config.yaml
n_kv_head: 2
head_dim: 32
bias: "all"
parallel_block: false
init: "normal"
optimizer: "muon_hyperball"
beta1: 0.95
schedule: "wsd"
decay_fraction: 1.0
dataset: "wikipedia_en"
Each number is 200 + 40 x the weight over its row's rms, rounded and kept within 0 to 999. Layers, rows and columns count from 0. The size before them is the row's rms in percent of the matrix's.

# down: layer 2 MLP down (transposed), 384x96, rms 0.0775, rows 8-39, columns 48-95
# up: layer 2 MLP up, 384x96, rms 0.0778, rows 9-40, columns 48-95
down8,098,184,243,186,179,187,230,250,237,233,261,152,230,259,168,223,193,160,170,240,273,223,158,139,199,151,223,208,193,137,223,127,242,125,254,84,128,265,230,205,206,186,263,194,207,257,202,207,208
up9,099,92,236,190,212,236,236,227,218,143,174,170,208,259,221,115,238,167,254,105,257,149,332,218,252,237,216,205,218,194,185,210,230,217,213,196,165,153,197,198,189,176,205,249,148,163,184,199,217
down9,093,290,179,162,102,209,189,205,202,204,230,212,170,186,263,244,201,210,183,282,206,255,141,180,175,176,149,256,183,113,153,176,200,162,214,257,203,215,174,251,121,254,156,143,215,261,244,216,252
up10,104,192,190,196,134,277,159,241,180,239,130,264,201,171,166,152,147,246,224,193,206,192,229,314,251,239,225,239,232,165,167,197,225,211,121,236,225,229,198,190,189,148,165,308,190,223,243,181,209
down10,102,236,204,202,192,174,176,182,323,112,156,183,187,198,209,188,214,195,164,272,241,212,162,168,171,152,195,223,185,207,156,233,168,253,261,228,154,187,178,231,186,244,262,183,256,178,147,169,190
up11,095,246,169,212,170,244,277,286,193,248,148,217,212,173,178,188,198,160,170,233,263,220,193,233,176,240,186,232,177,218,223,145,236,108,181,196,208,235,181,244,202,175,144,259,164,164,250,153,181
down11,098,191,199,235,83,183,169,161,196,183,249,233,124,222,279,185,178,217,225,142,192,185,242,175,150,240,227,337,202,221,179,219,225,264,240,194,208,218,155,171,227,105,238,261,221,204,228,248,175
up12,099,236,187,128,155,187,224,213,258,211,196,190,188,242,256,271,229,240,152,205,132,144,246,216,210,226,145,157,170,162,184,121,193,231,202,212,268,165,198,271,204,244,187,211,171,88,195,273,212
down12,101,235,191,240,204,213,209,259,171,119,186,205,161,192,196,118,145,267,235,189,191,193,181,198,201,152,200,185,229,200,262,236,190,129,192,210,178,144,205,185,168,141,232,221,152,208,192,185,70
up13,083,251,178,200,197,239,202,166,241,258,177,260,155,212,140,228,182,188,269,199,242,219,203,203,212,110,199,99,164,230,164,281,234,176,181,110,233,129,196,227,203,204,215,199,229,239,156,173,209
down13,087,268,144,223,263,203,202,243,191,203,258,211,109,228,144,134,235,166,230,193,169,166,197,195,187,186,165,192,198,173,228,212,270,181,149,174,198,263,178,195,120,192,179,250,180,205,180,238,201
up14,097,252,108,256,179,210,288,184,204,183,209,241,239,164,244,140,144,239,189,201,211,198,219,198,274,184,148,152,216,199,246,173,191,194,228,204,264,191,188,149,129,226,118,242,199,200,290,181,162
down14,095,178,233,131,169,158,195,188,156,179,163,232,181,251,218,220,233,194,216,201,246,202,247,119,222,199,205,224,205,227,230,237,195,267,149,164,196,214,143,239,255,160,240,208,268,188,127,269,186
up15,104,210,221,224,311,266,139,188,240,189,220,157,184,104,148,186,269,161,207,207,245,204,262,207,198,279,177,118,204,154,185,223,165,203,202,211,144,166,266,177,170,225,210,153,209,131,181,218,126
down15,100,256,249,151,212,238,195,196,225,229,180,183,175,189,177,200,234,156,208,198,186,219,134,195,196,298,240,155,172,152,234,219,156,186,138,183,264,235,212,192,332,262,228,100,149,186,194,205,184
up16,091,206,198,169,216,110,178,162,234,163,162,214,173,285,242,123,216,120,194,157,224,195,164,201,214,168,234,245,141,187,234,241,264,178,232,187,251,185,232,283,148,170,194,216,150,239,242,164,212
down16,085,223,184,204,195,198,250,273,195,278,191,178,170,164,228,260,229,180,214,193,217,143,298,214,149,143,138,225,251,198,232,228,89,193,181,186,167,167,205,160,251,190,175,145,192,188,157,257,205
up17,107,158,236,189,256,251,160,180,200,160,175,180,167,203,215,118,248,142,226,127,190,234,187,188,138,212,193,215,194,144,240,194,247,172,245,265,141,192,212,263,158,194,138,164,187,178,159,208,248
down17,102,185,266,191,243,215,200,178,325,229,191,247,267,151,146,160,217,205,216,178,283,223,160,211,165,192,220,176,143,165,231,202,197,171,235,205,230,202,162,173,264,167,219,193,168,141,185,164,223
up18,093,208,184,184,218,202,155,258,181,298,152,195,223,226,252,243,168,211,191,148,251,212,155,196,101,197,161,223,169,177,176,210,316,240,192,179,141,190,225,214,161,198,189,214,178,176,240,261,263
down18,099,218,181,215,167,95,243,225,157,197,208,254,155,278,245,106,229,227,181,246,103,184,211,258,183,281,221,272,192,185,175,272,238,191,180,203,211,156,168,215,224,178,162,194,168,172,149,213,192
up19,101,212,187,184,173,249,287,213,230,165,202,281,170,247,218,185,170,197,273,284,244,200,196,197,186,175,198,204,219,235,218,191,132,134,200,154,151,160,209,152,134,168,163,212,171,244,244,206,163
down19,115,207,184,235,186,160,158,176,252,249,250,190,260,125,216,115,203,308,145,177,265,225,135,131,243,166,246,239,175,179,171,172,197,221,224,205,155,173,177,229,203,154,254,157,156,226,207,146,226
up20,167,239,202,192,231,161,187,170,227,249,247,217,192,223,210,198,251,124,160,201,147,168,170,170,272,174,259,214,221,252,204,146,195,154,201,185,160,269,199,242,183,148,180,218,212,232,164,152,182
down20,154,253,136,175,174,197,200,218,229,178,197,193,134,217,220,192,220,155,153,174,189,214,155,130,216,221,309,222,158,245,311,188,241,262,197,187,194,216,149,175,168,168,147,259,242,206,177,168,262
up21,105,148,229,165,194,193,228,227,220,214,137,172,222,124,191,147,135,126,182,165,235,144,220,182,186,153,172,163,186,246,254,171,163,205,123,255,196,176,197,234,145,233,170,231,145,216,299,242,176
down21,103,170,216,170,181,180,196,174,145,167,135,186,242,215,239,291,187,181,240,233,189,166,276,261,211,143,163,166,198,169,181,164,157,276,155,258,246,206,227,151,198,208,228,252,195,250,193,165,201
up22,094,159,249,199,121,120,138,176,254,212,139,193,175,186,207,247,262,220,140,236,165,130,105,217,201,167,260,198,234,192,253,246,230,162,200,271,194,221,199,158,178,146,171,184,234,223,154,253,208
down22,093,199,236,181,227,272,240,261,175,177,203,186,204,230,201,147,147,255,203,184,234,239,221,130,215,252,140,248,221,202,121,165,191,187,198,176,152,188,199,269,253,128,271,226,255,170,230,231,200
up23,096,240,151,187,200,236,132,123,219,157,198,214,161,190,158,242,244,177,228,152,154,217,258,192,229,127,185,195,249,228,168,174,197,173,212,193,206,183,232,286,232,169,188,152,194,184,164,275,233
down23,099,143,264,243,178,211,143,180,185,190,173,227,131,267,160,177,209,218,191,128,242,119,211,271,191,227,270,144,190,179,201,205,171,228,231,165,244,173,237,130,210,115,218,266,125,153,227,182,203
up24,125,143,202,173,190,206,184,233,247,182,164,196,253,251,183,266,282,240,146,250,214,130,196,136,184,241,212,189,185,187,165,224,228,168,273,220,173,210,160,225,209,206,183,236,217,151,207,215,213
down24,126,226,173,278,195,116,233,222,230,237,186,205,125,233,233,123,218,189,112,235,211,197,179,205,116,226,156,172,138,190,187,257,209,222,199,224,289,201,217,212,215,170,198,260,206,190,67,215,234
up25,084,245,187,117,222,220,159,201,187,191,194,168,209,231,153,240,182,162,211,155,167,158,195,144,134,205,191,179,235,191,207,162,116,248,214,167,162,177,209,261,174,311,194,213,190,262,295,200,180
down25,083,193,159,277,214,208,130,232,246,165,194,215,243,236,210,203,145,198,201,209,201,236,228,194,254,256,118,164,158,168,311,179,220,209,182,195,219,210,232,218,184,127,131,274,171,245,168,175,239
up26,108,166,73,174,220,239,148,276,298,186,113,175,205,230,202,194,276,181,194,214,211,231,195,199,218,177,235,193,234,209,184,168,125,204,144,236,251,184,156,207,215,134,169,195,266,173,209,247,182
down26,098,235,248,134,176,143,296,188,201,152,206,135,168,225,141,169,225,168,192,130,225,190,187,208,254,207,167,192,187,233,214,299,252,127,220,183,203,237,201,241,241,244,242,116,197,227,177,257,261
up27,096,229,162,191,211,176,235,190,181,155,197,174,144,201,214,167,182,179,197,304,189,174,205,201,171,153,243,168,247,191,263,201,149,170,220,289,156,180,228,140,164,150,132,193,234,301,132,147,199
down27,094,141,186,243,136,221,165,181,237,151,142,219,152,217,221,179,211,187,168,235,191,186,225,158,196,151,177,226,164,182,151,221,169,152,270,165,188,216,206,247,140,164,183,135,238,179,179,217,175
up28,125,244,191,234,176,249,278,184,211,216,220,183,263,176,208,209,187,196,198,165,128,218,217,231,217,207,190,207,226,211,174,249,188,265,215,179,147,205,202,238,185,188,154,193,250,145,195,218,252
down28,122,266,195,204,188,192,244,136,203,163,248,211,209,159,187,291,188,229,148,233,100,198,143,159,160,177,236,242,182,222,188,176,176,155,282,253,177,245,150,195,233,235,216,154,211,197,217,207,262
up29,103,228,193,191,170,242,255,199,197,266,136,201,163,160,192,256,169,217,226,247,259,218,217,195,172,204,251,223,177,222,177,181,218,126,193,185,192,232,108,174,159,223,183,233,225,215,141,174,167
down29,103,142,167,233,205,133,201,215,212,117,217,220,176,308,219,182,251,203,187,111,203,180,215,232,219,185,264,214,165,207,202,247,192,230,312,197,195,172,232,159,177,197,169,236,222,233,184,257,184
up30,096,236,256,155,218,172,192,201,229,292,274,275,251,201,182,191,124,215,203,204,210,252,195,246,217,229,160,159,196,253,178,169,224,155,184,148,133,179,210,200,161,253,106,236,170,218,290,279,195
down30,086,156,132,176,206,262,234,186,217,188,158,211,187,256,245,223,248,190,162,271,192,215,236,231,231,241,203,173,292,226,149,147,223,209,176,248,180,233,165,249,181,135,180,270,178,178,198,203,259
up31,102,166,242,234,231,233,155,187,171,120,125,187,196,240,190,176,220,209,209,245,144,215,157,190,145,235,207,189,195,160,231,149,247,251,189,192,193,154,168,125,172,279,246,193,174,180,253,259,174
down31,114,242,194,271,219,181,264,187,183,208,171,155,255,212,210,125,264,224,124,172,197,169,172,206,149,223,160,191,218,204,269,208,232,214,182,191,190,175,157,231,170,175,228,158,245,155,183,271,219
up32,100,206,92,230,158,230,191,226,248,165,172,197,206,190,120,199,212,236,260,227,158,171,213,256,214,163,252,193,265,181,165,240,205,249,118,227,218,143,211,129,172,224,228,268,155,216,177,195,309
down32,095,173,197,280,238,218,182,254,214,231,156,160,232,221,183,247,207,193,150,229,221,221,164,230,188,300,143,157,108,333,217,250,229,199,179,185,245,177,206,200,272,191,138,214,251,204,232,200,171
up33,086,145,192,170,126,128,237,154,225,252,177,247,212,238,234,169,176,218,208,175,189,129,223,204,249,239,139,168,190,194,239,185,169,177,191,190,173,249,230,216,176,220,170,128,227,254,162,218,193
down33,086,214,197,229,283,238,181,245,194,199,238,134,188,162,143,176,146,199,224,209,163,221,201,171,158,206,180,207,266,207,259,218,195,215,144,223,257,163,165,134,236,195,189,267,153,136,283,213,199
up34,102,246,226,242,248,213,197,160,123,185,190,156,148,228,270,164,244,151,192,181,150,161,145,171,191,259,229,195,181,187,244,177,227,244,229,233,162,156,160,203,239,234,185,205,210,249,222,245,166
down34,097,129,189,219,191,240,154,286,228,230,203,176,218,226,193,257,256,227,194,211,209,218,280,164,212,196,213,217,221,247,283,177,233,251,199,160,190,247,209,254,189,228,160,174,264,122,221,192,177
up35,087,223,101,250,186,259,200,211,236,247,169,236,163,168,210,223,199,210,288,207,179,231,222,177,232,153,150,214,208,206,247,187,273,164,172,112,226,136,202,188,187,234,190,193,182,283,174,147,129
down35,085,247,210,191,235,213,243,252,205,224,255,232,185,225,167,263,142,210,168,234,140,175,225,238,174,280,210,204,253,90,209,216,152,165,236,194,165,171,228,180,189,171,171,177,205,220,277,267,196
up36,113,212,195,197,180,212,143,213,173,221,179,172,214,278,146,200,170,140,190,224,236,179,213,216,211,226,201,132,190,188,192,162,259,269,247,276,210,180,194,241,177,236,161,290,152,181,154,197,218
down36,095,213,177,191,293,148,191,155,172,242,225,162,219,211,173,123,156,234,257,249,320,177,175,169,233,214,273,252,206,205,147,187,200,249,176,168,191,213,149,209,194,205,202,183,205,181,225,161,207
up37,092,247,177,214,272,156,182,190,236,234,154,242,193,186,186,182,248,241,182,232,213,239,167,152,277,229,204,185,130,210,269,228,249,224,136,239,177,204,233,185,162,176,143,212,189,145,196,179,163
down37,093,167,200,232,207,225,136,240,203,177,260,199,196,231,210,143,196,261,252,224,233,151,237,171,192,166,240,259,219,199,204,179,203,227,193,200,211,187,161,275,246,126,226,190,298,198,222,236,232
up38,094,205,184,269,173,228,204,169,228,250,104,186,123,158,188,165,182,204,207,195,181,211,224,268,140,194,150,255,167,249,159,269,214,198,177,176,184,203,205,142,195,165,143,214,290,216,281,189,248
down38,103,293,184,167,187,218,90,146,177,273,100,144,165,194,257,232,251,134,236,200,280,100,178,211,227,221,211,225,156,266,175,268,207,164,213,190,204,205,207,235,182,219,195,239,267,143,274,200,184
up39,115,126,185,220,191,209,244,209,261,262,268,242,237,233,158,275,202,203,231,236,194,194,192,225,241,126,166,192,207,245,225,176,200,173,154,233,244,217,176,248,164,203,174,171,273,179,162,182,232
down39,111,228,193,173,185,200,169,204,197,202,167,232,220,234,225,137,200,245,221,126,207,155,205,235,212,216,196,156,254,217,125,182,280,207,231,223,144,177,176,239,240,204,244,215,196,144,260,198,180
up40,083,268,182,214,138,111,255,192,211,177,109,126,240,150,192,191,230,187,281,281,210,177,201,213,221,191,183,209,269,234,177,115,167,209,213,184,164,220,143,167,160,240,151,206,230,196,159,225,251